config.toml
hidden_size = 768
hidden_act = "swiglu"
norm_eps = 1e-06
positions = "rope"
qk_norm = true
lr_mult_o = 0.755
train_tokens = 733700000
max_steps = 7989
Each number is 500 + 25 x the weight over its row's rms, rounded and kept within 0 to 999. Layers, rows and columns count from 0. Numbers have three digits each. The size before them is the row's rms in percent of the matrix's.

# layer 5 attention key, 768x768, rms 0.0859, rows 467-511, columns 480-575
093:482468517491505520535494499472495506499492476495508507511516493496505512527464478491506489502524531476483448527520515524503552479486467548424466523499480497501534474509471529536511517524518510476518540545530486539551522475503523495524464468523524489514535497491479473536501510512520501464
092:495516476544508496518528496506493489489476491529523546495462520476480507499500509543529496514481476494468480500499518473494523502470526497524529519506508533532472416504482507495475528504545486515551481476500456523515482499506493504469507445553461498461490506479528518476495505498480498480
098:484493527487500475436505499496500484512523485492544543510508504487475472452501522500515503477447553490501540512498441518507509497501497500485489475523519503491490494483517515531504511506483518465498524445478533494486532523461481510535471484508493446501492524470451478509498491518462462524
097:518487478466483451478534510514460496491507474509502472559464517547476495475533542458483476524501502509476498505463491513517459513443511448483492561499510451506538508463525490504476492480496506473507496517490503481480462489507508526504513540531448498449499451514521496485490537479464480548
096:536465492442485502508505556529496540495455504474521519536471480532464526505523477529519461488463556503488523486464477485522489528547455508471544520500491502523532508502522543552507500502461498501518481513501501529513508471534514518481471516485548512521481455514496499475502487500540496474
103:479483430505534517492476483497521496538537483520513474516531554498465471471493495496493546525512484494472492524492497522512469480540480498490512493517514502486508484482527438492473501491477477439522530550519455513485475529482509496485520484479501525505498507480529509516520481485465499473
087:505485509466487453474473468532504534549499546471499488488525490489431475492531546507500500503518539469533542481509512490521526481502511479529483501515516485521478516527498491522472479454506499480497519479458529483522532531463467524482498483486537488558506514558508515524480504504502530512
109:516504456501508511542493479499497469485500505515507482494472481521529492473469474496482535495509541479484541495480508506481490443535497530515515533489525448523530507479519465523510500488474500538465519526497484492464477522490521485503515523489522510488493527502514501529522487478562475515
093:486522515512546502453486489542477515472485504616448534519451475489488487477512552525512525473515514525508481468442477532545509504446471504488534482458480532523496449473481525504487521539492496493540503536497471478494460481543502515484510461465530533482536497449520502492524501464548478494
094:511501527507504487492524497534481499504472504498479587501522521516501525491470486472519565507461508507482489499537564502484488519460504496487522494484494486502494507512528551497502482478516487503505519500473493456488535492521490506448531517499491511422498492503447480497489530477438529516
096:525521533481498498544537481518503547467543501445499503506497476519440487505506498489460474481526477536505460470515509506472500516491481484535510523507485468520498501493502510509551562474482513465542521521498516481493520515503507567483498509510494510485481507509503481459490536475511525492
089:520467479523462490517516544500492511517516491532526503539529506456520498537458491513537491491503514510506448519503474476463528467474467504511490479508505520536473512483525472494552509476479488509499451488499532484501494550480491508505541530509471491502465486489510526512494522518528483500
099:491484477515491504505477474477453509465486499501451554516504525515480547482514479491491544515524440459501492470488477515485507515470531471460497537492491514502454478491497492514515530508519491513477493472493518547475509477496510550481489481478523525511492504510510520522491499519489515514
093:464497459534544502506460526485438499478506504508519471516563502489534515518473506473474511533475447473462473476514540516467462490476518539493497515494488468547490497497499526515504526501494462483474523489483489501493540508456463485483498489492511468497507509565514502539535482487526495488
091:441476488527482499501499458520535518482501501507436471508562479516512536491483527503492512506499483515470535505490497497494502522501495465460494501530499499532483466488482548505470536577483483529505518506486466487467464508496545537481506525455508496495477517510510574473488572480537482480
098:470494482508514483539508501520477528467551487511530494500551524475490519480532518483469504514536517459506526554526507493514508498464556460504489527502547508502483508501540501503472484513526516488512466526490535466475523440508520485527511497504494489539530520513513474526501541531512473522
093:475508503458522513493535520539500505501536487472481507482562500496484513510469495521486510512522451482554501510507509480506478486502493509484555492490513493509538508483513501527519497537527477528479483485516482531459485511494522459550490464486458481476509550464558541536515529520489483501
094:482497521484514470484464471497543460491479588478482529510545548505517476482540488471539492515521501488495548544513454532511510497463532438536505506476525548484501483509558515480487511518504511476492492516474499507521476468498496497522503484504500483476481478513518492564520450498467495498
097:517524461490470520518507480502439493522492516467510462475508538473478557517552459500533515501466510487533490507484492543508540531509539491507497483455482470512543542517516524499475511489534504501500513483528532519498492458464518477526470523509583510488537483497508473523535471498530471529
093:482526480572533477488433452480535516460574470455482510476464476465477467488480504477482506501526497492519503488523500525517525468493536480516515471515535494493530495507494505522539509521527490484511530486427521521501497498525473514481544530483499454515508467500500517506533494527501511495
098:478482491467528470512538465518484533514490479539475518514515463469494531503467507468511481471479518500496466484488468514524512459493533504482529518528499508522484477516516513496505502503461500518499498460458483497515435535500496480481556486477535503496523522467558568509496538489448544513
093:489495474488457500491524476548461520492508539506480516496473498515508528510475500486463482496512506484498469522506455478507513505456488537559559467524542520550558560495493559491495530496460521466493521481495494459515501529559430491483478486515484472526523512514525467513477503465464485436
097:500485443522504486493502497523504493530498444479476515521510517526491510507467453513500530529548509498448497477501492507521494499515487463493486511501482508531499478471478553495524504513491512519501500460471483534479501486527491490496548495507489470521483469523516502468544492504496510527
094:505473480507520492559533519487499435488479482510524456488515517513502485514530495520470528487481485486488465554477504494495474524471539497492512500503488493564482473483493481493537533519478521485476487498530483506499501462540497497501504516503517491482515520494512499453532530506489456501
090:505484486515499525488454483487504456496546466445518535494488493485533489581510528500564458493525480505482456511478537501508474493510534537462527487515532474539508507455485427482480508495476501466487490507462509486503490530528484526515505467496491460526508489501544510493487487447485506483
096:454541459506465500504492517501511502477505538508495495496470502487487556522482513461500493507506549521505501475527490531486536486444513490481524529495484522490508516542490504502501504454531494515455461497501464523531546465476494523489532543533525466530521484482500501515529492489530459517
094:506497510575501483512516454547484537507487484488489523501548509484533500479482502505460547474528495497511501469517518557502489499553548535475484499543481508466455503539482500494528475544498525541483480525506530490491499546521503483530476529489462517523480508507481529473526517471475471485
091:498493466544471536506479491514521497477458501497479482509507494485457497463512460485499530500487509488498505469555480460505512476491537452486492511457486517476523488507536556491513492506514534531496462523538525512497489475482468504474534528476527497528485497528465502470494485505469498482
097:520511486536466523519515507489493519470458464515516516536486514506499493489499471474532503490498488469539523479502532488497525476540505507455484497507457519518515532500515511518483493511527513455511520463515497478515504501478522507494483469495489550477487516488469509510517529492478519497
092:527484486519492493514459499491511496518516483468534513512508523528530515527508493473514538513481493473528522500546506469507476483456511484516466479506477502525521489455506528494484545504519490512489474481497510461484508535476511534494477518516482460458518502505462497486487521447497468524
096:499482467486478512520503529515457484491544513518485472481531459497508501485492495487505518495488478498506483540498495483515512521506513490475516483487488507500433562467489520518528495538459552516477501509541532542510507531540507475533497507524499495461476498522494442494524473508510488490
091:490465508537494486509526530484515586463513502476498507453499528529470484520455534443483467504502505485513518483490551508534536500497473460486438465460506489512515521503481475492503501527547529491457475499534522483456563529508487477479499511523484500461452523492466521529493500458504520473
088:556502471499506511464549521475482487532514496437514511477519508452520507500454492465456506492489487525517518498543519521517521509486528515501498528491484509508448501527503486496488500462479517484471480522520494482531505493468519464511499517514472505481507539530518466472514508452452501497
088:550484456479510492535502518497496496464464452499484566541528505459482531499481480489543529482522522464524502424479503469498535474485532565501552475483507483511507500507510485503510472481507538531472467473520532478487484485511497508492528536481495532501483479479445506500573514489464475507
103:495424490495519475508477472499475534486472484515498506526495531525502477488491487462470499498533502553544520519507516490487566502494484496528483508526499478514493517471500520514491491479472506497468488491500521486486457517490475530492481500477510484446464496484503506508515527472524513474
095:526464509495500523467482489473491448503455511497474512541516517491526453541481501490531542509490488531490502480466545536463527478486449530500485533515462496475505504536491472444520494514488518512528499482491525509511438460534561506499511497518471509475532483554534509474494503490521500489
095:458479439523504536510475505491475492502501487536547523502498531533524444520507523504492482499462480541504492511509478561495497523482483444545495504517448515430542455478485477454500501460464536530549513487484521472543529492515531524481494495541514503513480507517492488529510524580528455542
087:489431532528497493482530468514541491537517513475497490487498484487504521533548502494499522511532501510510504539535554478455507476506455458526415507519487500482481482522482454497523497500502471481489502514542525476532536519513533464511484536515513506502508532546521495554501517474502494548
095:468530522456494472519479470497502554500475509492525498527461507490506505500479532519512440516480475511499504445475463508465474464483479472555515515536549477550563512497501518496487472529509519497522497484482492519497524514494515501441491497523453511479505501452515521496484468488490477463
099:478480505491534536479464494465453474465513496513512474511452502543484535487483494480468497492480506500468474500486470476506494431486450522466555447481504527518517428483513530514540508530512553514503496545485477514505478527523528518476513476503501459495441482482542525508478510499518482510
095:541548483511517506488490506506506502516487509482495436458515480523514497503552539507526482520486495472520483473468493512540506484489559541485518512527508487513479480502491537494491517558475510500510480494468521559486505479465445476497496503501447502508511505506482469484517486491499458484
092:472520556477541487500461512517512489513482509488458532515498500530486478532498532537460526454501511529502534494477534535511437488526477460500514503513483527469462458470457558543517504486492550499512481543513489491501504493529470485516482478510515566478493521490521562477504514487509525526
106:513476504491505468470532486496475504443489508506466474543542479471495509478524519474507486503551487493519506479488526489508491538522484477507526493503519484492496571479544517462556452460520504454485504497506509534478484495520488454538438530461522499471483471519467467486481483519537500469
093:498500471510476492513492517532468525502513528518493481529493475478486480418480492497468514488524490518486493472486478449482481531497526509476509535492450475508494509526525514493487466518532489472517553510522509473496486526516507489513454474481499486504501480507488563512542490511491524461
096:505467522469531475449494506506465499497516482520499485492506512538500507511535486498516468502503532492533540539457540522491515538471517508477513536487486495495474518518481493512511472483494503513498512531534509503543461518531453497520532511476501503505478468516535513522517471509493486473
# layer 5 attention query, 768x768, rms 0.0854, rows 468-511, columns 480-575
098:468498504499463526459508484505525522472490523520490511489511485514504495522505539506537517469508496490523499499520492526499521508493508476501513496487512501486476521547482488510475463476517532520491478462459486497498512495502492480494497503524515502491534527483488484506513493496519522491
096:478507513502504476505455517526509530499519503524514533539495498480489507512558536483529483479515512492522520451532485479489489528472509458506504510502502464518504470465473497475563475454458481500485471516495564499472516490522506489518485522505479480480516513528496520553513527505488492516
097:455449535456449507490521499517464502511486510522474486479463497485478510486503537460517486493520503508520486515493542480514525504497493502478494513510494479500477563527494499538495518506495468516513487472437545561541510488525551502463448501503485460467530509480494490522430509509515450535
099:484487502519474495512483522520514490478473461489496493507496427473499497542461530506507546505511522540594520472471502532499532454505480524509516499517540487516485569500510531504520528472519497480534473554527495500528516495540509515479514515497462514508526476509470515536468518484550517484
099:511512493456495511550506464465500482521523503528510528516518521532461493444516451515462515555480514526457510495550502501538514505547489542547479497497540520485506477494469439541511518511540498543439502487498483541511508509493507508506527473508567512507503522509532457525517501538493492520
094:484469529474493514472519528483484487471570536491502463480499514452490478519485471466471499497498468527514537505524537477487507475504497459476513532533445501559467490439512514466526518507440553513518489470486536557498453478491519512522484451499433522505469500527541540518504508486515515490
098:553501527506530460509471508472508495504510474497480454520515486515506528514482547500478476468520490488477469525491480537503473495464499525490507466506532499494451556475482522496545457524548466483540520467433474509505460482512518507523503528545450490519469485524485517488512481518491493488
092:522531514515493448513497453477511519499477510511523557472489517473472471502493468493538503495476475479491481474509505497516478467463517476515550504513478467479523558495500509462520476504507480495577500494472530506480538505507535494493491466532459485488520469456473530498526473497469512469
097:487464515495503504481499504509538515509481515535492461477495491476497475551506525476484484538500529473487526498500470530481494511491487448471454522548507465493459470514519537466528478548480485484501482497468517517511535441493506510486549543499475514498486520519457473493505489449520501529
096:468455491496470536502516460514515490475488481509463530512490499479514544507504499492481491494505485484523483481490525508494485485529431483511476468485486502500487474464512500547509522494512530505503478557513496515521500479500506500476509504500525463496481484485513485495519485487486522520
088:526509433527497476521508505502463483527514516500545503452511463456503542511462502489537454505520496503470500547515497499506507515510514494490525545495450480545482477539496462510498488491553501512497544492497470490519476515500482507471495484527497494540500507497514510494485488532497524535
095:471470464505472502484490527495504515529479536512499518513509495517488454451509539463511487499467520492516545494507501493489529475488530530501503517510491530447506543502535481509469509478560511537465474529548513547465525537466504514522493498485513532500499525519524523493505517527513480508
096:464514521514511506473487481522502499510502511473499521510530540493488501501467488502489465510488471479484516499509490505449473502447519455469504529502518499459492437534486545511491534495497450512481490494409492557512495504448522500450458493517488476503482479525533506501515544532495453500
089:454475477507520465503536500484475530526485498516505536495480489515497516482483459459513508485532475480540498502470483505489536496549458495497484522519482507506524487521498529540456510515520530544495504504478523481533494510499520516512500501495531468487446498509517515482553520493456480467
097:496458496489535503481529514503487454522503513533534482533494512479450482514495492501495550492504503465484517494527504454459531474503543512472504540501521504482504471510523460509452476489457513499480546437538484481487467539544506492525505532492533492492528516491532509513468536520507507525
090:535456499480484501459512483457493431463492499489523455498519506503495470525466499494484511511471485521508515515481541496488470465488510501510529510516477520504472477464458493458515535527514512485541495506513454473470523493471460521495480488493476499507511571476544467541479513541446469545
096:506520501511512489483503487495476478490520521489529466510484508494474448487500510486542520511533495506467503495498483535484505501490526504493491480475540508502507500503515421503490513507538492553495552475496517498492487522472501491524528526506530532506565503475476519523469508523510500492
094:466537503461481448506488534484516443461526506491521438469489515496518506483498451509488481464526491542476555460520501498471507507488477511526495507524463479493518487487514554505521533500491471489526485462500495490473546487486474478483472486526550496473455531502457475536526510505488496468
094:498501491485520517517520500485519459484529491523511487540506530496566470503457529470491480485490505496547460489508468488498500483522529510555505536486523490506493499508529451493471467479485500495531488498490491485460457491507507479534478520454491448525514476535512468552510467494584524481
100:503476502476507521502529506538511533497521462519511524505506478504447533474457485497471491564498474501502549491527503501490475484490486476531507523493492488512452541485516516504499527502497503466490522515508504516453470521512512562486458536485554448526493493523469539556561502467546472444
092:506501529462510497573463514472502462518466495513507529535460523492485518474527495539527482502481490508492548514525499497482484526521489508496523527488483469477516489498481509542483513500488460506528525467487501516494501489503508476514536491519485497461472450497503503563468529499521467529
097:510517496543493505489511536516502525493480510494474492520466474450514467492480478536459484533497458516497453523482518504489499533514529517478478525487514469532470521511469471537525498540555490497518522511453500490523552541484534477535508517500510470490498495499465480465437537483472500469
091:485498505515485490475521500494524462489498498464519518552522497479515449484498500494515512438476555488474493495506495522530497509478540546489519507477516521524485524495470473492491493513488486541484451493430508499493513513462465501495510504460563523488514490477473504481510484540519491483
088:474482496491474517491475503486487491526481508485494527495575463458483499495481495512503523488517495503506491510486510512510496477460504485518523483498486511489452537538500515514535557517519477443516511488491495488456524540459516542513535484460523520508512508487514516530522530456485467487
094:496512488526517481503477466481488512503501510476486512492524527501489500501500512522509504448472529474498499528506466470490465535529479505497446482486470507484480537463489482494468486518533541518483490478489517496476421548490485517493487507553520496525490515492492466530452514492506516447
097:508503506500504522513532460514515483485530504478516546522527518478539513472471505497514444477480470484513529520480473508529489510507495472502483488506521518464512504505456539507530421511483538462521484512519442479528470506488454465443555496502514479518498527510499527484519509510530425550
094:502520487528491483476498491462524499516502430483518479482497499532475494494482508552466501494517480532471501479508484500529516477519516486525476514497479484497529464499471480487526474509512501513498512466458487472506518543458516521504518499472533461464521529548511513478551504535513490533
097:502523491522438500464509460532502500477506472521506513556471487535481477528504492509436516497516510483519495505492508520492511438507500525489500455511519481476554514455510473478549507464479484521531515492503522514482487509484464460470503480479497496473502479533499527498517511489497503503
093:501490454466495522501479542503499531499484513469490516458523542536480487505479474487507475532537474521506530548493489523488492516477503486512453487502489485501479488502482515494517553491508497476437488506458507453480463508511526472552498507489500502523517479475499512490505511507486532528
099:523449499535483537510500443466505557477487505485497502519532510542488519492498519495513476471514498478480519501504473511489492513558493521516520464452485476484520477508515481509566539529508460515525540478521485502519521484494489518532564481514496507514532500515507514508509541519544519490
095:491525493571512516529503507503450501519478510480482505486456528512550519473474483474574486496498526458513521487499511490503486508493526494509486458491477499522479500498465537514466488506494514474468463530527499472479523550512517487508515533511482525498505515451486459532530472444465525498
093:486464506471518470477520510484515520506523537492542477496497499505500524526481497497541512508493542483491510548470501509521503533482522501495496541528499508494496432482457533507523498507492545457555510480507500511482475548470486505476509495547520519544513455482529501513533536516492477528
094:496523481518502458449494438480518501510496515499473491537456473490482497497478499526497530470487506499548542454483533504483500446528507471515522538545492502494481569493520582505495484500501505495536507507482475486473525501507508503536560521418532471504503479560467513513486481551507508480
101:498521490496489519476508480559491455486535504496526500502516472534496558496438511509494481543478478505514527517473525503476438498509489477513505508503511529487474524526502497503509448491516494515479519489539532466534528494510467507505539513468509481488537476523495467481533462483537478504
093:517530534509491491486510485501517448496505480472498489498495540507466494554521494504472512523470532511516536527518537464501499573517505493457478485476534485478506508488518515508485503488521505480509541480520525477537520501489521470526448462490530495507468490475511502545510548534478504492
096:469494482483489465481524481501519502511526472510438508474495488512511528498565462494505517493434503489509503494503523517495510500534487513496498500486536477492526518522517519527507492478498485510541469547537501549524511512441520508496489476471460492515494446525535495564510501496527524481
095:505534510473495498511570518517571490508504553526524495518479467471505506478511489493520493486523541499528465486479505508529453491501521490524481475477498537514513456491502485514508510535488492492493470511521454501492489497492520522462502542491493500517481544507491518521527508482505507523
102:543524494571443514454452459486510514464501487482464531506466500519496477505512465511504507501511498505506548472458523487494461496521509523485496507456514497517521554481498487511526530484486480506496481519468539504472440480499480509534488547515500520538552491501465494500486484498484525509
092:511512549500493511520458498506537514490485517501516513483494520546492493531506481508456518477506463470527482507540493504496524487512520472463451522473503497518498507532480526501530484489514508486434532508466474554541437532528543514520401474507498500531505510493492525513497509508458507511
098:512493489528471465463499492494513471496560488522510480463517493490460470453508498474515453482471478513494505527521486447504510493513489467486483490508506489520512462514489502529483516468470485488494493511445501527488499487454495527515504464487483506485528518525526531485482511484476547517
094:500518468479557496519469504514492472479507508488483451484496497473501488471474496531484511469553485538482476520535513511519528467502452490553508504512521513477477478544513486524497538471508485529484465483498465499553513496531493566485543529509508522511479486494435518494486478504508496487
259:510509435534524507494475523455441473534491498530481489509498487461491526488510491467509497505493479527412468541500457477494494510494466524520473521498507517485512477499455482517477507481503465531475544514506498530524519517498507499526511463543488470505513468513507510484495524564490511526
095:518482464544510509487509500543480487476523462500489465542441458511499468485496508557481501533467512524497495483497502496522487498482518508510525464532531486510562463512508532484498490514492529499506533504477513475493464501534513496462497537504486469492496478523473540491474521497519511507
097:422512506485532469527516502520486465533498510481500466507493506452494486503518534524510454502497480504532537529485520499512512494468529467456500508465559495494504446521560489537483489508545536495522479469506485509559467559508512478479481483502484522494515481493507533539507512499514473478
# layer 5 attention value, 768x768, rms 0.123, rows 448-475, columns 480-575
075:466453478534463513559504493471471472502511505497448477477462501502517517499525474489510537484514509494480498488462485495521485490495463481502467493477458508503505519476517493531489513491513508511476498498510487508490488519468526511509491448462509485515510535535479539530466509541473507480
066:514500525468517529480573501484508489449491497488486525496472475532471492480493499490495524508467522496518474556523491502510522491522467522533476497483450508484531465503497543494518491526509482476458455526503476520511498494494541496494507527460477530529522489546534516517480471467505532502
065:468492532511501503461487503480525495490483513474504474483490472463509490448507499524533506498491515541471524493487496516482512489513529508454472537546450463536470456499523487466491498579437529472509470492491540487536494474451525462485502482461515480483567493474482528465493527477513509493
071:511525490562510532519490499469451511480449475507505526519503481420504485483470500489525557497460438504471492520464500503497499507564469476497471482484474542525519517504520532480531498508479464462493522520458481473530505475543549476506460476488534495554530551487513449464514501501467518481
078:501467515459489444528509476488530499525449502493504481491524497467496481544523450544487492538518495515454516497484469511499550510480537493523538518528493516532493496507509459480481500471503541519501463488520514509493504539478507483540507514436525523484514468541513524488504497495489565488
075:528523448528525479511509502516511523482484519489524523489511523502551485484493525529515507479439472513461476521467459530506516585499495569496488527524466526556511484495490482504522514503489496528515493559475475533559486451503524479499483472485491490480566489513524510442517490456497510494
068:493500507564491476516457534471519489489507535487530489503520529457482482470447487480483484491482514527544457535461497520507502464506505542471495461511478498485505502541558522462521517498518516447489488482488446474489462518516509513508500479489503494503486483527482517460516490500481486498
076:505503474487499522547521525487488540494529500481489539481547563484449462455495479452481489539479457511560495485438485470479465519473469541483507509517520528507500500493486486487498515516531481513518501532491495509485500499464539508472476496515480497499506484461474500488532474485515451517
083:485503541471490487507445490524499476531489502541517480477490496498485546539551543545559496486478504434496534525490501512498501499516552518501519513487511479502500465495521483571477507510507498484539457496455464472505500509499472454493465476491537522512502497487508479531493498503499501494
070:523503520550512510564515477443518499473505513468562558505517534500528448456444504508490519506487494497514528516513457532497494512502517538505495440479492502518514519458512535510502524474516483478469480482490455507519527504500518515489535490470488502461486487489496500475502504506465495504
074:531487476520527475490498480495538498504479532495477489500471485538476465480521475514497513476510480520533493498496480475536474472536499515486525538494484469504523460542493542503495498506478496507480528495538521491511458499498524565475526485497522465521519512494510487472510516504521533476
079:502540513520483474542501514516478473534462495501491488501485518494511525423504562473513485487538488484475505458520509486461538518538481469531492514502501439519491515513554520456503520543542465499500518470462489477499519457445503480495487497489450475518518494529491486514499454500522472511
074:503458512478515529466532496462518470511475495498527519539479476542493462534512463503534488486501491491529547477506511459499524495510481505550501491452499486488515496466514541557498479513529472509500473514510496510482526484540511540499496532480464426474484502474465547524516555524495502505
070:494488448552545481482476459492467464523501495515477522531474449471444514494495500518493522510488493545528480527498482544526463521480523498517520500531465504488493498507529509515512496466467513476498490538548465526512485500553537488493496494465504491519510511508530493441515499492486522464
074:504491552486520469549510519520472477496483479519495470456484486503537536519540498450534535477467487492466520520524475454499575522494476482536502488512503462444528498501500486527485499514497480511520542490478516473506517512523444513528503515477515483509446483510490485522506536530540458502
071:515496479492523536531470527498463523520506515494497511441537527512464497520476496479467509497492514492565485452489540481474484484542514529549496493510532482508464536521514478473530486528557484537576494522508514497498495505479481512463502507551461506497500491539478480488542484486481486538
071:484519505491474495542472529505496486506521528518501497503482552565508496500540480430471491573521498484550533528553524446447552468500492501507513516517497454479499532484529487490464498467527478510470496478500522485509503528497484504518475514504522499488448491490486506553481478451500505488
077:504497512515517513502451502512468504524497528516496509515496569508519507465533542453490485506452501517527513498492491510488517484474480490459461490499523490514479492500505487492532503486517488510497489495462490497486495518508487489490503493487448541497468452531506518496476458512498438501
071:537512530466505471501477465487506470531502489504523513509529483448442510535511481468490502491510499439520529498531482511515494515540524496489472577483523473450501492543512513497480468520488495494508484512493461498492527483513493453508451526467522452525522503511485464494498507499514476503
075:457449483529490500478499509503441482486444530537510483511499515498492509538513472531481469500451503507477518469451473464518505492474465480496490511502488474504497475483506521535465509553487491508467454459534513516476520462461540495493532451474486489480538535530531484490499547519494521516
068:514489508496485491503470498527510505501503485477510504522525520500484530468518504463443496496478489540472485521509517523517536483510532453484482499473465524513499487481482552513524515532511504523456517497448528511531442542496507501501531489537479483490497484519501535444529481511472515566
079:511488506506494498465422489514501470520510562421482468497507530497522493538533519523528484502518527510492498493537491518522504511475505524479470536473528505443490469502482472456519492486452472528509475462509470472503512480500503509507527473507522522515530462495549524506456516507488495484
070:512491527517549510481488478480494489508523472500514518503485519511527477464472498457461532539502483516466515515537543529501520521518507468468533513506507479493458508482466512457506503460492498515532549472488509519496479538517495482498472577519523553502470481441532502542476486483498496549
075:520551540457473508512536500454485497530552506496510501530459487511499479493509487474507504526522507520496538525500489492536529488501494479493450487493516493501504520473539509506498495452522498512508526507529476518477490501496523544539488568508502506498447542523468542531500506483510506447
081:471487482503530557510532481493516526495483490497506521494532504499493479465465461480483506478486483490510477518472497505499456489483478505503501449479465500501484483477535515489522485538499480489490483550486519506484508516488527525470460514489474444534480511483449517439540513509452505477
076:509511502478488513481434507545483476490505516531516507449520477478498529513524490518517484472525476448504520481505514487463534500538480513522537509487547471477512489523521492512468483493526490545529478502471484435499500521514459482502527499476503464495492481520510476539454491486491512487
071:542491537519496528519517509558487513502526523458483493491478514480508473501477474474488508518537510495497524490560524481452503487475501520467486505479488519500484516500496477466505459477518489509505506524478497512496493568474493503538504519487487476477481511494466483502516506509491481488
077:495532473499450510556472538482476501469530462487508447441499504497504518507538523452486494494442494483511496517511492510527535499455511508490512472500503478484485493481487531519486530498493511536539497537513531512499511481520481494483461490531451490502416480506450490546493495459516487495
# layer 5 attention output (transposed), 768x768, rms 0.0817, rows 448-475, columns 480-575
082:500440513475478522497497521497527538466519507489509547518509500505499487555494504496516514582515528489467567467483507478510516514456495464500496496496485510548461508499496539489464502516503510457493503506470484499506482509497509472500504493522468509500438499492499448502519506507484532529
081:520518475546491504520484492557531522506515498516500548529489530510494479503556524506510496487479514463483488477516492497471502529468501562486484518444538468494509491474520528534486520471490556516461479461493479457499496512496520495523476510532531490467499479510524453477499521535490467514
079:541473494500521503513488475524510499517477489493514462498503544496485492500469537537494520531508464488507498541492550532500502488486511540558493439570521515551446503486505485489516489497461493461450566504485514488464492506499514508456469504528514511471504478479541485500489479476502497520
079:499500491518503499496526531514509539505538528507503489506517526515535577519499478538504503531545527505498518491513491543523523539498517479476506474558514510492497504487486521482481566488514501538475532487496486509450495543485485493497517523470530538493530538497496498519509455524486440495
089:485508530501489507503510485472513496497521484555509474506488509464496492476474517473489520460488519510515507560485538526485524462525497513450479497476555492535454492528459529476510470451489500504540518526521497523497472474478483498476479496530508509513510527480544499515501465526503499507
083:495487525503491502519424494517483498492469512516454527496471468491531510514503497500493502518499506494468541482487474505504510451528505510454510495506509491483474589513499488502518514501456514503498524487459526464459459488544518512490452530491501536451512493503496484551514505558475520508
078:520492515525452508499460453509504537464507443549482514492463471531493536490513491503548495504491491493511509473498505504526448453508524529507527512499508498496485520494522484507473514464489476522516493528534520512489496505508489515480479517471481443497480486468562513540499482481454519475
085:519487529472483504524465495538447485491534529518497526544465537514493541507481534472495520466561498488503511498503498499512516537514469490530502510497456481465478526501550550509470514531462479519468499525503495489482505496535506499483553528477525500547493459514490550481474485479499532509
083:543495489519519475502513514495502492497516482500504475525493489484561441483490506476494498522537499479491502476444490501495505452462502495487508516514519465457481502518444505520496549496501513468447509508490483500505501520473513526477502517513500485494470482453487493478487518544499496508
082:537451479499483517528507504500485535521499512509548523534507567493513533554528518501466460443499468534500530487518473498501518488503537503554499490438495471493475503508495479513476498491463535491463502494546556462518518491498511486483492486566461527498498503507483538515479514506472491534
082:505491504461456520491573524503512465465509487491508503488475485467497470490491459521499522517531504503507504540491512486506521475470543522451500483471503520528500503519517491488501462503569523482485543520486510529540524504505514500504510519502447575488510524525492523437484485487484510507
086:482485502488511539503479478523515489502503538478529504489489431511477496521488566545503477503482512512530500469494481492479483457469491492502456531559473529525484530480470540544488489529512522462509504497493466488522486505533453479475507490490564526498511498506493487494525515528494496514
081:496506458497480497468471497521489471509542475503435506498485503489463462538496452552523506490504486492488544563485505504494461503467474519503470486529490506476524480584476515522471490486507518530485524504459466504538544545502520523475503472538476549459506548450491472499465511493519472496
078:552484501463456505506486492491545502481542490521528500488509569507499497546485492503501484482516523516508480480482499487499506485480505538500512489464521498515474514461506488497480509467498488484453528478517471509470532524479469549499492497500553530490509560513497454487540514524458487527
083:501555473471458508515458472504497511482520500464517466529532486509476487532540518558497470529477526545527557519466536500527455490483475476497526522525502498540501493515493486507491524501470527491521525467516523472490481534450535495506480520483522500483494486539527513483451498518499483514
085:484458510497496513498517472538509502498489502452447534491513456517496495490512497531470509487495461478483522509509527531511475490473498500521515524553493475532509520434492499477499497495481504514520496465475529536504494487503496511528533511505501457492503467561503518509512466500522517515
081:482489541528526469532510469475482469499507508502531538530465514483503508514473485534537498468508516556487517483501454514499497501500511501471536510469488489540534466520509501522481464501510500512476506503553469509455526522509506505483507468515535520500488504519539511520489500499536497509
084:477463485530482495491483491510487516481500488489474535491532515445463480502504505538519515500448444514489493511476438471476525529519527480536497477513458500497464537465481521535497496507466538533470530501468458517475458495501471493519512484470494529510543531476466494508505510506502483493
082:549503487512478519522436511500510502468522477460531461490546512506501463526530493508469485462512510495508531490488506493543463490480466506480539494502473552502469518530527527509468486510505517476532502461492526478526454544459485531512516524457566536542519478517514531485511506521505539482
085:514496505511445535461504465503494504504508484510486487502505494518453539503492491474565528538484518524498477505495452516522483533491478481448493477503511480503495543500488472448487491484568509498499462554477504493524527481475506468540543523511518480517495471449494481492476468503532535466
078:474513470483505550469471528526498515516468515526523515488488512485504491479564456529529503517469513498491495479492512496519519475467454480483508487502523486493517496482484488498472480483469517483523487477487492512521497483527508502534548481509473536504514507482488479490511505501497464506
084:507522497502498521542511468495499490494500443487532494534512468518465483537469484466513487491462557483500494500483528481513476486481483496480507487525501481516488521459488497481478498446486495529546523523470497527512468518489483458511452524542483477475530490535494495470510497465505501522
078:458480522489484469500541505495503502512474543473494510496480515519524511528516518514494488514451465526489470541491503513527519525502523490504471503512473539470563490480517461549548490533487440525500548488490495481477549531559491497492533472508473525533498517513504487543482527529507469508
085:466501481490497548503488499483498460425558519508504544465557531532524514525483502487530475532527454521468513513496471489505473525451540513501487502464460539468497426483536524491503457516506468542501482521480499478516535526508481542515548467526488494508525509540504477504483508483515488533
082:496491518516505489535475521495457491512496514485460538509491480494480518497543481482529474502548514532519476493505515483484508503501495555534531499524515498479530538485527545496542511468473495491487499497495487536513463466536506486530557480515519521506501507508503509520552472506511485489
083:477553512478492465496504495485491496520534548478518476503506493522501481481459514533522491511503549512485492459537497458483476516485509465515473500507471529520492530518541519460493459489499493487521546497512485474519526509500471486481508499508488541460469497456551546509531513547497512468
083:492495495496484480480497513464526483487445511481544535531509528545462491484520493539475510491519463516524470473489507458494501465502471495503476487521507496496532466515519473516528493516465478473494501460522499515493516450473515493524483540523519492491494515477449521439482553512515510502
084:475459522479481460464461512498516518536474485501489516529460461497484509504494467471524506437553492488492512502447471538493481481501493461532476477542504461474496466481548538528485521555467508507479500468491524464515502489488506507497516541497523521493528487491454473503518500494508514476